config.toml
d_model = 160
n_head = 2
activation = "gelu"
norm = "layernorm"
norm_eps = 1e-05
parallel_block = false
init_std_up = 0.0395
optimizer = "laprop"
lr = 0.00156
beta1 = 0.9
decay_shape = "linear"
seq_len = 512
doc_mask = true
train_tokens = 139300000
dataset = "wikipedia_en"
Each number is 50 + 10 x the weight over its row's rms, rounded and kept within 0 to 99. Layers, rows and columns count from 0. The size before them is the row's rms in percent of the matrix's.

# up: layer 2 MLP up, 320x160, rms 0.0878, rows 119-161, columns 0-79
# down: layer 2 MLP down (transposed), 320x160, rms 0.0577, rows 119-160, columns 0-79
up119 111:51 46 24 62 56 56 54 37 53 36 50 58 58 55 60 58 51 62 54 44 53 58 61 41 68 69 37 47 51 50 55 58 48 49 35 43 42 57 61 58 38 45 45 59 65 51 36 47 43 57 56 33 53 50 32 57 40 25 35 58 67 47 38 53 57 54 31 51 36 52 50 51 52 25 34 52 45 33 85 57
down119 119:42 51 43 44 58 55 50 45 40 51 55 52 38 52 57 38 42 37 62 52 58 56 50 43 69 44 55 47 61 32 37 56 45 39 45 39 43 53 53 48 43 60 36 62 57 39 54 56 54 51 48 35 46 59 32 51 63 34 68 69 55 59 45 45 59 58 35 46 42 71 54 58 60 34 64 28 43 24 77 48
up120 088:47 59 38 42 56 37 54 56 54 46 35 58 65 57 70 48 59 32 53 46 53 48 62 51 50 49 42 55 40 62 60 40 54 48 50 49 67 46 64 61 47 55 54 58 61 74 56 49 48 47 51 30 60 42 61 47 39 58 45 72 54 59 42 49 67 66 39 48 67 56 33 68 53 55 44 45 63 52 40 50
down120 065:62 54 51 49 67 23 51 47 51 54 49 50 51 35 45 53 52 36 51 40 58 47 48 66 67 69 32 47 48 40 53 39 48 69 62 48 45 38 54 39 45 58 47 53 59 51 67 60 49 52 40 45 30 52 68 55 39 41 49 67 50 42 38 74 41 41 54 50 55 54 35 57 45 45 31 51 52 56 56 58
up121 092:51 62 34 39 54 48 58 32 58 36 46 30 59 56 56 56 44 55 53 53 56 59 70 51 49 53 27 41 45 52 58 49 66 53 33 62 48 45 42 57 49 57 56 57 39 55 43 28 56 40 64 49 43 57 56 76 34 54 50 64 80 58 64 47 56 43 49 60 42 40 53 48 37 48 35 37 53 33 36 59
down121 107:43 40 71 45 39 45 46 42 57 39 55 45 39 50 43 45 61 39 44 48 47 55 47 40 38 46 55 63 45 48 43 48 60 58 62 53 63 32 52 53 52 47 66 49 51 36 55 43 43 59 48 59 52 59 70 51 48 52 49 72 64 60 73 49 50 59 40 40 56 45 79 39 41 52 58 20 76 78 46 39
up122 089:44 60 44 44 60 32 48 57 56 44 51 50 66 54 58 56 55 40 42 38 50 35 46 47 49 56 46 49 48 42 69 53 43 52 45 56 32 67 50 52 46 50 60 55 57 65 63 53 43 49 29 39 47 47 41 59 55 49 67 53 47 66 41 42 58 52 41 59 65 36 24 69 50 52 41 52 71 56 61 44
down122 079:45 55 48 53 72 40 53 48 51 45 50 47 53 56 58 59 52 50 62 38 38 42 40 59 68 54 52 63 39 44 64 66 45 72 41 46 45 47 41 46 32 47 55 55 47 52 58 45 43 49 59 43 31 67 59 51 50 45 67 70 57 42 48 67 55 52 28 60 66 59 41 42 47 26 26 53 44 56 62 46
up123 129:48 55 40 50 48 44 36 59 60 50 56 41 53 61 55 43 52 58 50 41 51 44 34 39 47 43 50 53 38 52 50 36 45 46 50 75 50 67 53 47 58 32 79 50 64 60 56 46 37 43 34 44 24 51 63 51 46 34 37 72 53 67 33 51 60 49 59 53 63 56 49 51 44 58 49 59 65 53 45 47
down123 141:37 54 42 72 33 48 44 42 49 52 68 39 58 47 53 37 52 59 67 55 40 55 50 58 56 53 56 71 61 55 66 53 43 42 57 51 50 32 62 44 40 56 33 35 54 43 47 47 53 49 52 51 62 40 39 58 51 67 49 50 46 54 50 54 52 45 51 48 51 60 59 56 43 40 52 60 43 40 46 28
up124 102:61 63 46 50 51 68 53 57 64 57 38 53 47 51 63 55 42 54 42 47 39 67 55 53 61 45 60 51 52 38 79 36 67 47 68 58 42 58 34 57 57 60 55 52 49 49 43 27 52 59 29 37 53 32 33 58 46 51 68 55 56 60 60 57 54 64 33 67 50 31 58 53 51 45 60 43 48 50 42 47
down124 092:67 45 50 40 65 66 45 48 35 45 49 44 47 54 44 47 34 41 51 44 52 60 57 48 41 49 63 57 49 43 54 60 57 41 23 54 53 58 51 52 51 74 41 38 40 40 50 45 56 42 49 43 44 45 52 55 58 41 56 74 60 42 53 50 39 49 42 60 22 38 48 53 33 48 77 37 27 59 63 35
up125 113:41 37 52 56 59 54 60 39 52 37 33 66 63 50 56 50 78 48 52 38 37 64 55 36 46 49 63 36 48 48 46 51 48 74 59 32 47 56 35 48 30 48 48 47 54 38 65 43 38 49 62 34 51 61 33 52 57 37 45 54 57 68 36 43 59 45 38 44 59 57 53 51 38 49 34 56 53 47 53 61
down125 109:37 48 46 58 50 49 76 51 49 43 51 59 46 57 72 51 44 49 60 56 57 46 31 44 52 36 50 58 69 32 36 56 51 46 57 52 55 53 50 50 54 51 43 48 59 45 46 44 67 49 52 53 54 36 59 52 58 44 31 63 64 71 39 64 54 57 29 45 73 53 33 39 49 50 53 47 33 35 48 44
up126 098:31 56 43 44 40 29 56 41 63 61 47 67 49 59 61 34 36 49 52 49 42 39 50 58 48 45 40 53 50 51 63 39 57 60 43 52 52 33 43 62 62 45 44 67 51 52 61 50 42 34 59 37 65 65 48 39 51 59 50 56 61 47 57 41 59 46 39 41 63 47 47 52 54 47 54 54 39 42 51 67
down126 110:44 68 38 57 52 54 57 45 44 45 70 71 45 50 49 28 59 65 40 42 53 50 47 36 50 48 38 47 68 78 30 36 69 46 63 43 51 50 51 55 53 63 25 51 53 37 59 50 57 47 60 68 54 62 41 31 48 49 65 62 37 43 36 51 36 43 63 44 52 45 49 50 46 54 48 44 56 55 46 53
up127 099:46 37 32 44 44 62 28 44 51 37 55 40 66 59 62 50 64 60 40 36 36 39 49 58 44 47 55 60 62 64 69 51 28 42 47 76 50 65 54 55 39 50 51 54 51 60 54 52 48 57 44 46 32 41 51 57 51 64 46 49 53 39 67 55 64 45 54 42 56 46 47 58 56 44 46 51 66 45 57 28
down127 086:43 29 45 59 50 37 56 65 56 46 49 60 34 45 48 57 42 47 48 51 55 40 54 58 66 50 29 70 51 42 52 69 68 35 43 57 54 75 36 53 46 38 51 57 46 42 47 55 61 48 50 51 59 43 66 53 40 54 35 66 31 67 45 63 49 57 45 51 49 33 54 37 48 47 32 48 35 56 45 49
up128 075:59 29 59 54 56 44 54 49 34 56 48 40 41 39 57 57 50 50 55 68 43 55 34 36 53 60 50 48 40 47 58 46 54 55 43 49 53 41 57 48 47 56 46 65 54 48 50 48 33 55 52 47 63 57 60 58 61 30 41 61 57 51 48 49 36 35 54 41 57 43 15 52 56 45 53 51 60 27 43 41
down128 067:53 41 56 54 70 47 46 57 46 55 71 47 47 59 50 51 47 29 50 41 55 48 36 38 61 61 70 51 55 56 48 34 40 55 60 48 48 54 50 52 62 47 37 54 73 65 62 40 52 54 44 47 73 61 43 54 29 43 64 72 44 48 28 61 51 41 44 50 45 54 62 42 60 54 69 59 45 56 45 52
up129 106:31 65 56 29 47 43 49 36 61 42 48 75 44 60 38 45 58 43 40 33 53 67 57 55 36 33 40 41 61 39 54 36 42 70 46 44 39 51 53 54 49 53 59 51 66 49 71 60 59 39 37 46 69 45 44 61 50 44 56 56 52 45 52 54 57 56 40 51 80 52 51 53 22 55 50 52 54 48 41 73
down129 095:57 60 43 43 40 28 59 53 43 58 46 50 47 45 26 46 42 33 73 46 58 51 41 40 57 38 63 46 43 44 52 45 52 48 40 30 42 52 28 52 59 48 49 47 74 40 47 57 66 59 63 61 40 34 47 52 64 39 62 71 65 60 58 63 30 68 53 65 63 54 46 49 41 58 57 35 53 47 53 57
up130 087:49 59 43 38 38 41 65 51 64 58 42 52 52 60 39 41 48 58 29 50 53 50 42 47 57 36 52 53 33 43 53 45 51 51 35 59 48 52 48 52 53 37 74 63 61 46 58 51 33 66 27 39 50 52 43 53 42 57 51 56 43 44 30 52 65 66 37 61 46 65 42 54 49 48 37 65 51 57 53 43
down130 110:39 54 41 41 54 44 64 39 64 47 51 49 66 61 53 57 53 35 60 46 44 65 41 36 70 62 43 61 43 47 73 58 42 52 36 64 38 49 43 47 43 53 59 73 45 51 67 41 35 59 48 21 47 65 44 56 56 43 59 59 57 32 58 57 43 53 48 49 56 44 30 51 47 34 56 50 34 52 52 44
up131 108:34 43 38 53 42 34 52 27 63 49 45 62 59 54 41 56 66 56 43 42 50 50 40 52 46 58 61 38 47 44 49 45 47 57 36 64 40 49 47 52 42 54 62 65 50 50 60 57 27 52 62 29 49 69 47 60 52 38 42 58 42 45 32 69 51 46 54 44 54 48 41 51 58 31 47 73 45 46 54 56
down131 103:45 43 50 39 43 60 56 33 51 54 46 44 40 51 66 44 57 65 61 48 38 40 41 32 57 53 70 50 40 39 53 39 60 60 69 42 49 54 44 43 41 45 57 47 49 57 56 45 41 42 54 61 44 67 52 53 44 33 52 68 71 73 36 58 58 42 55 45 39 41 40 54 53 44 59 58 57 35 59 46
up132 110:53 51 38 49 48 46 57 51 53 51 24 67 52 57 61 43 48 44 31 54 48 53 59 44 44 53 41 44 43 38 49 29 51 67 54 51 59 51 53 64 65 46 49 64 48 49 61 46 48 48 45 30 51 61 57 50 36 41 47 64 45 66 28 62 61 51 38 56 66 56 45 72 43 58 34 61 53 57 47 63
down132 070:41 45 43 47 54 39 48 41 52 55 75 60 60 47 56 55 46 38 63 44 51 51 52 46 60 49 38 55 62 55 64 33 49 50 50 48 45 59 26 54 41 58 62 55 61 57 43 65 41 29 52 35 56 49 55 58 52 37 64 59 43 38 69 34 54 72 52 59 48 65 33 56 53 37 39 36 56 61 62 35
up133 087:53 50 43 49 37 41 46 51 50 48 40 44 70 52 58 51 48 49 41 57 70 43 49 41 69 54 49 47 49 40 55 46 42 33 61 54 65 74 52 45 67 35 53 58 50 55 47 48 27 53 32 53 47 50 62 57 47 58 44 55 56 46 34 41 53 52 51 35 45 40 62 57 43 33 29 65 50 62 50 69
down133 071:60 56 37 39 52 48 51 50 42 62 47 55 37 53 50 53 60 40 58 50 45 57 51 51 45 40 60 51 55 52 55 54 40 46 18 66 49 33 51 45 51 56 41 51 41 52 36 55 45 43 67 43 52 40 54 53 60 39 64 66 54 30 47 59 24 45 60 61 31 39 57 34 58 54 46 28 50 54 31 66
up134 095:36 57 57 66 50 37 47 47 61 42 43 32 50 45 55 62 50 58 46 53 40 47 48 60 55 45 45 45 46 51 57 65 43 61 31 54 48 58 70 48 37 61 43 36 45 51 56 39 53 63 67 52 45 70 34 56 54 61 28 54 63 35 46 61 40 28 54 47 41 51 40 49 56 43 48 55 54 23 46 52
down134 087:62 57 50 44 71 41 47 68 55 32 53 41 54 56 44 58 44 34 46 66 52 44 48 40 26 51 83 45 49 53 54 42 51 38 37 47 40 44 50 49 42 60 57 59 71 55 50 52 59 59 43 67 43 69 64 32 57 53 66 65 38 38 56 41 60 54 64 67 59 35 55 44 47 47 54 28 43 60 46 50
up135 087:54 55 43 40 43 55 28 65 52 53 51 46 47 44 47 36 43 67 48 44 70 47 38 59 47 55 40 74 35 51 53 33 30 48 56 40 52 57 58 44 62 39 41 49 60 47 42 54 44 54 43 44 37 40 53 74 47 42 53 62 44 44 39 38 46 48 53 61 57 48 31 56 44 49 47 50 66 40 76 60
down135 089:65 28 47 55 49 54 52 52 58 51 45 59 50 42 51 42 46 52 49 52 68 66 44 41 45 58 34 52 49 41 54 46 37 43 36 71 44 32 48 54 51 67 54 59 54 54 56 26 58 59 53 40 42 41 60 44 44 38 65 61 51 44 45 56 46 44 74 46 42 49 54 55 57 53 33 54 38 52 68 59
up136 106:48 43 39 40 61 50 43 49 58 45 50 34 53 59 53 36 52 52 33 32 66 50 53 62 41 47 32 48 42 37 63 48 53 49 56 49 59 70 49 44 51 39 58 53 70 44 58 53 46 42 50 39 38 62 67 51 33 60 51 62 45 43 42 29 60 59 50 56 60 37 49 43 43 56 40 55 53 53 50 52
down136 105:61 55 46 45 50 26 49 53 51 39 50 56 58 61 37 58 55 60 61 44 44 70 59 44 40 45 54 59 49 45 47 63 49 61 34 58 38 53 54 51 45 52 52 54 33 63 46 48 38 58 62 49 48 52 47 42 61 42 41 64 60 44 50 58 47 43 62 37 46 57 51 58 51 44 63 51 50 64 56 74
up137 117:64 57 62 24 50 37 59 36 33 50 57 47 48 70 45 57 46 43 33 39 54 51 47 26 38 44 58 34 53 25 50 61 37 49 44 62 56 57 52 51 44 45 61 59 50 41 40 54 60 54 52 55 48 70 45 56 56 45 63 55 59 38 44 55 54 62 52 36 71 44 47 51 55 39 40 49 67 57 39 46
down137 123:45 41 47 38 51 49 50 52 53 65 34 48 73 60 52 49 52 45 44 39 52 41 49 53 59 48 53 54 37 38 67 41 54 70 46 53 41 50 48 53 49 67 50 50 44 43 58 56 68 64 53 37 52 49 33 61 59 42 43 66 62 49 37 68 43 63 59 53 58 42 44 51 51 48 45 33 70 43 38 49
up138 106:48 68 46 46 46 40 40 57 55 46 38 47 63 47 47 43 61 48 41 55 64 68 57 35 35 59 45 47 37 45 44 49 51 43 40 48 48 56 52 48 66 44 59 52 54 61 34 52 33 49 38 39 45 45 56 57 32 43 59 74 56 53 47 38 60 43 26 56 63 52 41 68 65 52 38 58 73 47 52 56
down138 113:45 56 42 50 46 38 40 41 57 52 62 59 49 36 46 61 48 57 37 72 61 57 71 42 49 48 45 46 52 62 44 39 54 26 41 40 42 37 58 49 56 40 57 46 38 60 41 65 48 58 40 60 52 66 42 64 42 50 51 61 40 42 69 38 49 45 45 38 47 52 38 60 40 39 44 32 59 50 63 39
up139 101:42 40 28 57 62 53 52 42 44 55 45 50 56 51 43 51 63 55 41 33 47 39 66 46 57 49 53 42 56 42 53 43 37 48 38 63 45 44 42 57 42 54 51 48 36 33 69 39 49 39 51 33 43 63 51 59 27 45 42 53 63 63 40 55 63 58 54 47 58 60 46 62 67 33 37 57 56 53 37 57
down139 081:47 50 47 29 47 48 46 50 40 29 61 44 47 41 61 33 51 39 69 43 37 66 42 60 46 55 51 51 51 43 36 46 54 56 47 45 55 48 54 47 49 56 47 31 58 54 59 38 63 48 62 49 50 48 51 66 49 68 52 64 50 53 51 54 42 52 52 28 48 51 28 51 45 45 42 41 45 33 42 61
up140 110:49 50 57 39 56 46 51 30 53 66 50 48 33 50 65 57 43 42 42 64 42 52 38 42 50 47 35 76 38 50 59 58 43 46 48 42 48 49 52 56 38 60 78 70 53 38 48 45 37 34 38 46 35 46 65 47 46 49 65 56 47 55 52 62 69 54 59 67 46 50 49 51 60 44 57 61 48 48 57 33
down140 088:66 51 50 42 53 43 50 39 67 43 49 43 52 60 33 49 38 36 63 64 54 40 56 59 34 52 62 42 81 34 49 58 62 56 52 36 41 45 65 53 43 46 50 51 54 46 65 37 58 46 68 40 45 31 31 39 45 43 36 70 45 44 37 62 63 41 27 46 61 47 57 53 68 67 61 49 59 49 33 47
up141 107:43 49 48 44 74 28 38 37 58 42 52 54 40 69 63 47 46 35 47 49 44 46 64 51 63 49 46 58 46 74 59 50 44 68 31 44 63 54 59 51 34 39 53 61 52 60 34 67 45 56 60 55 56 61 36 53 57 42 48 58 52 42 54 57 57 42 53 54 48 56 43 50 38 43 42 55 51 37 52 34
down141 113:64 45 52 60 52 57 52 54 63 60 42 55 59 55 53 70 38 52 52 46 48 55 32 49 60 56 62 58 68 42 50 42 27 42 42 40 52 41 57 45 64 55 49 41 57 41 68 43 39 52 46 47 53 63 45 50 43 42 36 58 60 50 45 49 63 49 48 69 31 52 66 42 47 40 50 47 53 71 44 31
up142 090:50 36 52 52 52 48 53 35 52 53 44 57 49 60 62 43 36 48 40 36 49 35 65 27 52 56 54 40 63 40 73 50 50 48 50 66 43 44 43 56 41 51 53 52 43 46 61 38 48 34 57 51 71 53 53 46 57 63 64 57 61 44 53 48 44 53 43 52 47 44 43 56 69 33 37 81 51 46 41 46
down142 070:44 47 41 52 75 40 49 70 58 41 43 33 54 41 54 51 56 49 58 56 46 36 36 41 46 59 36 45 46 54 57 63 47 58 59 40 68 30 52 53 49 37 54 43 58 40 51 40 41 53 77 36 66 64 51 64 55 55 46 58 52 53 57 54 62 48 55 34 35 41 48 37 52 38 46 50 38 65 65 40
up143 084:50 63 38 49 57 44 35 53 45 43 54 54 70 58 65 52 55 31 37 49 53 34 46 55 50 51 34 46 57 40 62 37 49 51 51 64 48 65 63 59 41 46 61 51 65 57 67 58 48 43 34 40 55 52 59 44 45 51 53 52 40 60 57 40 57 63 29 50 59 33 34 58 51 37 50 59 60 62 49 47
down143 111:61 53 51 50 74 41 44 66 44 26 51 33 54 56 58 71 62 41 56 32 45 41 50 58 42 44 33 57 58 46 52 63 44 60 52 44 61 28 47 56 47 36 43 52 46 58 44 47 52 41 41 65 38 62 66 57 54 62 73 61 56 44 33 73 61 50 38 46 68 41 46 42 49 32 50 54 53 59 57 37
up144 117:40 39 36 45 61 59 44 47 63 62 39 57 50 61 57 44 68 48 51 52 42 54 31 44 65 33 45 63 49 68 77 61 56 47 52 47 59 32 50 58 40 56 50 62 48 48 50 59 46 57 50 53 48 52 33 54 48 29 56 57 58 29 63 43 59 71 41 46 37 35 47 59 41 46 46 48 55 45 58 44
down144 119:53 42 33 59 64 56 60 43 49 51 38 52 58 58 44 20 72 38 46 44 45 52 42 61 45 53 55 60 45 78 40 45 58 32 54 62 54 54 44 48 41 48 37 57 45 58 44 45 39 62 47 50 60 68 51 53 55 35 36 56 53 47 43 54 54 66 48 43 39 49 35 41 55 44 68 62 46 54 39 58
up145 089:53 53 63 52 49 62 62 39 53 47 58 62 49 40 44 45 69 20 36 44 55 64 40 50 41 45 50 47 42 41 52 63 51 79 50 52 30 45 42 43 47 52 66 61 59 50 68 53 51 27 59 41 55 73 58 61 51 56 48 50 47 75 56 39 55 36 43 43 47 59 41 50 41 21 45 58 63 44 46 47
down145 094:36 67 51 49 48 44 53 61 46 49 64 52 65 49 58 45 57 57 63 37 55 43 56 39 58 26 48 55 62 44 51 53 51 47 72 51 62 45 43 48 55 54 36 55 42 45 53 49 38 47 58 43 58 46 59 47 44 59 44 66 53 32 45 62 41 60 42 55 47 45 43 42 50 58 46 27 65 59 53 33
up146 105:65 50 41 39 46 39 56 33 53 49 52 46 45 62 25 34 35 50 30 51 68 50 51 27 50 50 52 43 59 37 63 53 45 54 45 46 52 76 62 53 62 39 48 55 53 44 66 53 48 42 46 48 65 58 59 42 40 45 47 57 39 42 45 40 57 65 46 66 70 55 43 39 54 65 52 57 55 48 59 66
down146 130:60 47 37 34 50 61 39 37 46 50 61 42 37 62 46 38 38 56 62 47 56 36 42 59 61 37 57 61 41 43 37 47 59 60 54 49 59 53 54 45 53 40 36 56 57 42 52 60 76 25 69 55 37 51 53 67 40 50 40 52 59 46 44 26 30 47 66 42 74 44 43 44 49 50 42 50 65 45 41 54
up147 089:56 69 40 50 61 51 50 60 45 36 56 40 67 56 41 48 55 39 40 55 63 66 56 41 40 55 36 42 43 36 60 48 54 41 56 55 29 60 40 48 61 40 45 46 61 59 60 26 47 52 38 51 61 47 57 48 38 40 65 55 35 53 31 38 54 72 37 58 67 54 49 53 46 56 40 45 31 54 52 57
down147 112:58 39 55 51 54 37 53 34 46 73 59 45 51 52 27 55 47 48 56 52 59 48 38 47 53 45 36 46 45 35 34 58 50 58 50 29 85 47 45 51 59 46 48 39 39 53 54 66 48 45 53 51 40 46 49 52 62 49 44 46 50 48 37 32 43 56 60 45 51 36 59 48 42 71 50 28 57 57 45 45
up148 084:37 34 42 55 58 42 57 45 61 45 56 60 62 56 62 48 50 47 53 24 52 44 48 68 51 38 56 46 49 50 63 47 31 53 67 42 44 50 53 52 31 49 61 45 31 59 72 52 36 70 37 65 45 52 26 48 31 42 47 53 33 44 62 48 61 37 38 42 47 42 43 59 42 23 41 57 63 37 46 33
down148 064:41 54 44 49 65 50 74 61 36 34 49 53 68 43 51 63 44 47 64 48 34 51 51 52 32 51 55 58 50 33 33 53 52 37 53 34 42 48 39 40 41 66 51 49 63 23 55 42 53 52 46 41 73 43 37 34 60 77 54 81 48 50 57 49 48 47 58 47 33 55 52 41 45 55 48 55 46 43 59 52
up149 091:40 54 56 48 48 44 44 38 53 57 54 50 45 51 59 67 39 47 32 52 44 47 43 52 50 56 62 61 50 63 43 66 65 62 73 40 47 60 51 47 35 54 62 65 52 46 49 59 42 51 25 46 49 60 62 53 38 42 56 55 47 53 57 38 61 47 36 53 50 23 41 57 51 56 49 47 45 33 61 31
down149 071:50 47 51 48 42 67 52 34 60 52 59 48 41 53 63 58 38 39 61 41 47 45 48 55 68 39 42 72 69 50 57 32 41 45 50 53 45 34 47 49 49 57 45 29 51 38 40 44 58 55 52 45 51 44 46 41 57 52 37 65 58 48 54 49 51 56 74 56 38 73 38 60 57 53 48 50 56 56 45 38
up150 093:64 63 47 36 60 65 31 48 56 61 44 48 39 66 47 45 28 47 39 50 30 49 49 53 33 59 41 43 47 42 61 47 59 58 34 40 39 59 56 52 43 53 48 56 47 42 51 38 56 42 48 47 66 48 47 48 62 51 65 59 50 48 43 50 47 48 45 53 55 30 53 48 36 42 56 52 57 46 55 64
down150 086:50 72 45 42 67 44 53 66 54 56 61 29 46 42 46 51 37 44 50 37 49 35 38 75 47 49 38 53 54 51 57 56 47 46 44 36 55 38 46 50 35 48 35 67 36 42 56 34 53 63 66 53 59 46 62 43 61 59 55 78 53 38 64 47 59 57 47 61 30 46 47 40 34 45 62 54 48 73 50 47
up151 102:34 50 43 41 46 57 47 32 44 53 45 45 48 57 47 42 46 30 47 58 49 49 47 39 48 49 66 53 53 42 53 45 56 39 53 58 47 66 46 48 50 53 70 57 59 68 50 48 39 65 42 45 44 57 57 53 48 35 62 60 50 44 43 46 60 45 30 43 62 34 40 66 65 34 49 51 44 41 56 36
down151 090:38 31 53 60 48 45 57 45 58 54 46 54 59 58 48 48 57 49 58 57 41 42 43 46 64 59 61 53 50 38 64 49 53 55 43 64 35 58 52 43 48 45 59 54 41 59 52 56 44 58 53 34 44 40 45 56 48 22 40 71 58 27 29 63 31 46 48 40 54 54 38 53 52 35 37 47 42 65 41 48
up152 122:55 47 38 38 54 33 55 51 71 68 56 54 44 57 52 31 54 51 46 42 64 39 57 46 50 57 51 55 38 34 42 40 38 61 47 48 57 54 39 54 61 35 61 65 58 43 55 60 61 59 34 50 54 50 44 44 43 35 57 57 40 43 37 44 62 76 38 69 62 52 40 62 46 58 43 38 38 52 52 45
down152 135:40 50 57 67 39 50 48 58 45 62 47 40 81 30 53 54 66 72 49 39 46 49 57 47 70 50 50 39 45 66 47 50 40 61 54 53 47 45 61 53 47 46 61 42 26 57 58 53 42 40 63 52 37 45 44 57 59 41 59 43 50 46 56 68 40 44 71 42 31 40 49 55 56 56 52 37 46 43 51 44
up153 089:54 41 51 53 60 58 51 54 61 31 61 62 56 35 53 45 49 55 70 49 49 42 45 45 63 59 33 68 33 49 70 46 57 60 49 47 65 62 62 44 45 41 56 65 64 46 61 57 42 68 42 45 45 42 44 53 34 49 45 55 60 37 56 50 41 39 56 73 36 58 20 46 51 55 60 52 58 38 55 36
down153 092:46 62 31 37 54 62 52 34 53 37 54 34 45 62 50 38 40 50 26 61 53 60 47 47 64 50 64 43 68 60 41 43 48 74 55 54 51 42 49 45 66 43 61 49 56 39 47 62 49 53 56 65 55 54 53 53 39 58 47 56 63 66 56 59 47 31 45 45 55 52 57 45 45 42 40 45 35 51 59 63
up154 093:68 49 43 35 65 67 37 52 66 51 43 28 47 50 41 42 44 23 48 48 46 39 62 43 63 43 66 75 47 54 52 53 55 47 52 57 47 50 48 44 43 31 58 54 45 53 49 48 61 32 49 58 30 49 57 51 43 73 57 55 48 47 54 51 49 72 41 61 48 23 63 54 56 59 39 40 58 57 51 46
down154 086:49 41 57 55 60 49 54 38 44 40 48 66 50 59 70 51 56 57 55 60 58 31 54 52 51 47 64 53 50 46 62 50 52 70 40 56 33 59 60 54 52 49 21 45 50 44 52 65 41 44 54 24 48 43 43 40 64 54 49 68 62 65 45 44 59 44 45 46 48 59 56 50 66 52 36 46 33 43 40 36
up155 107:48 40 39 54 66 53 44 50 62 44 50 36 51 52 42 30 56 59 53 42 49 49 56 44 56 42 47 60 26 56 48 57 41 55 49 44 44 55 28 54 45 38 65 62 51 48 46 41 43 76 44 51 48 52 54 57 46 47 42 55 59 39 45 55 68 81 44 42 42 63 51 70 51 43 37 55 38 50 73 27
down155 098:65 51 51 46 45 62 64 44 32 51 45 42 39 51 23 51 51 54 62 38 50 34 45 50 51 65 60 58 41 63 42 54 28 46 28 55 41 48 40 59 54 56 56 54 61 64 50 52 51 34 64 64 44 48 56 42 49 62 63 58 50 36 49 47 59 55 65 45 39 39 42 51 44 61 53 47 47 54 70 66
up156 091:33 56 41 49 66 41 39 63 49 45 44 47 61 55 76 50 44 32 43 46 58 39 40 53 57 52 46 42 59 44 75 42 49 61 55 71 43 70 68 57 49 45 46 53 61 59 66 44 54 50 31 29 43 62 40 63 40 51 49 49 47 65 50 42 61 47 52 53 60 40 35 56 42 38 50 61 60 49 58 53
down156 095:48 50 38 39 73 35 54 59 45 34 55 42 69 64 51 61 57 37 61 34 43 34 40 50 52 47 31 58 58 29 63 56 50 62 54 49 57 61 64 51 41 47 61 62 58 50 69 43 51 55 42 43 38 61 52 53 42 48 62 68 59 50 32 63 60 61 48 53 75 40 32 48 52 28 44 54 58 60 54 51
up157 111:62 43 32 69 51 41 51 60 60 65 42 42 40 60 70 46 55 43 43 57 63 61 36 58 45 66 63 55 48 43 61 67 68 40 54 42 33 50 52 60 41 68 47 48 51 50 44 48 38 61 48 47 43 41 46 49 56 29 60 55 45 52 42 44 52 66 32 71 44 35 39 64 67 60 42 55 41 74 64 55
down157 100:51 43 56 56 58 60 58 33 58 41 46 49 54 46 51 43 45 41 37 54 68 40 59 49 53 44 48 67 38 42 58 44 57 75 58 48 36 52 46 58 54 41 52 57 52 30 55 43 40 57 52 58 28 52 52 64 48 50 34 62 62 48 51 34 38 43 48 58 53 54 54 46 51 55 51 48 54 70 49 54
up158 101:48 65 39 63 48 49 40 57 58 46 46 59 57 44 51 47 53 55 54 51 61 49 47 45 59 47 52 41 28 44 44 49 39 56 61 46 35 42 59 54 48 40 47 69 42 45 47 64 55 53 52 44 54 48 39 58 37 62 46 64 44 53 36 45 74 56 37 59 59 45 04 68 50 48 41 52 54 45 69 57
down158 116:57 51 59 46 32 41 53 59 56 42 45 42 62 41 65 60 46 57 33 57 58 45 48 60 33 66 53 48 67 39 60 61 46 39 58 45 39 39 51 41 69 47 45 28 40 54 53 61 53 54 62 52 36 46 52 55 52 43 73 39 50 47 45 50 46 52 64 73 47 42 53 52 50 56 40 45 48 34 76 54
up159 086:41 59 34 45 48 60 48 58 57 38 47 66 65 50 62 45 64 24 37 44 50 48 34 57 59 43 39 57 51 39 69 39 59 49 58 58 51 46 69 54 59 48 57 58 69 58 52 51 51 46 41 31 42 53 41 51 43 44 52 60 46 61 52 51 58 50 55 46 55 34 43 54 52 28 58 52 58 46 49 41
down159 093:58 57 45 39 57 47 42 72 39 38 56 36 44 63 63 58 56 42 50 33 45 42 40 55 39 57 49 51 59 49 55 53 46 67 45 56 56 34 54 53 48 31 47 50 35 53 45 52 46 35 46 58 40 65 49 61 44 49 75 67 57 41 36 83 54 52 43 51 78 33 34 46 55 32 54 51 46 52 48 43
up160 089:46 62 46 27 55 66 56 67 65 56 45 64 57 54 56 48 64 43 60 32 58 50 50 45 49 32 44 59 39 56 72 35 55 50 55 45 43 43 52 58 66 49 64 56 40 66 66 28 56 52 50 45 50 43 45 47 45 50 49 62 46 63 43 54 59 69 46 53 61 62 46 58 48 56 37 44 41 37 35 56
down160 057:55 61 54 30 58 38 55 61 39 47 54 61 46 54 52 54 44 51 43 36 35 57 44 57 60 53 33 57 53 31 45 47 41 62 62 54 55 47 49 59 65 46 47 51 58 52 49 55 35 44 42 38 36 62 44 59 42 33 64 77 43 19 44 67 52 54 41 52 44 55 35 51 55 34 29 54 58 67 46 37
up161 106:54 47 44 43 63 48 51 49 51 46 49 33 58 62 41 37 48 47 50 48 52 70 48 33 42 58 44 27 41 40 48 48 61 61 19 49 52 64 53 50 50 46 42 42 67 49 49 50 46 45 59 33 58 44 57 51 46 43 60 51 52 51 18 21 48 55 60 57 70 55 51 52 52 36 46 45 60 53 50 62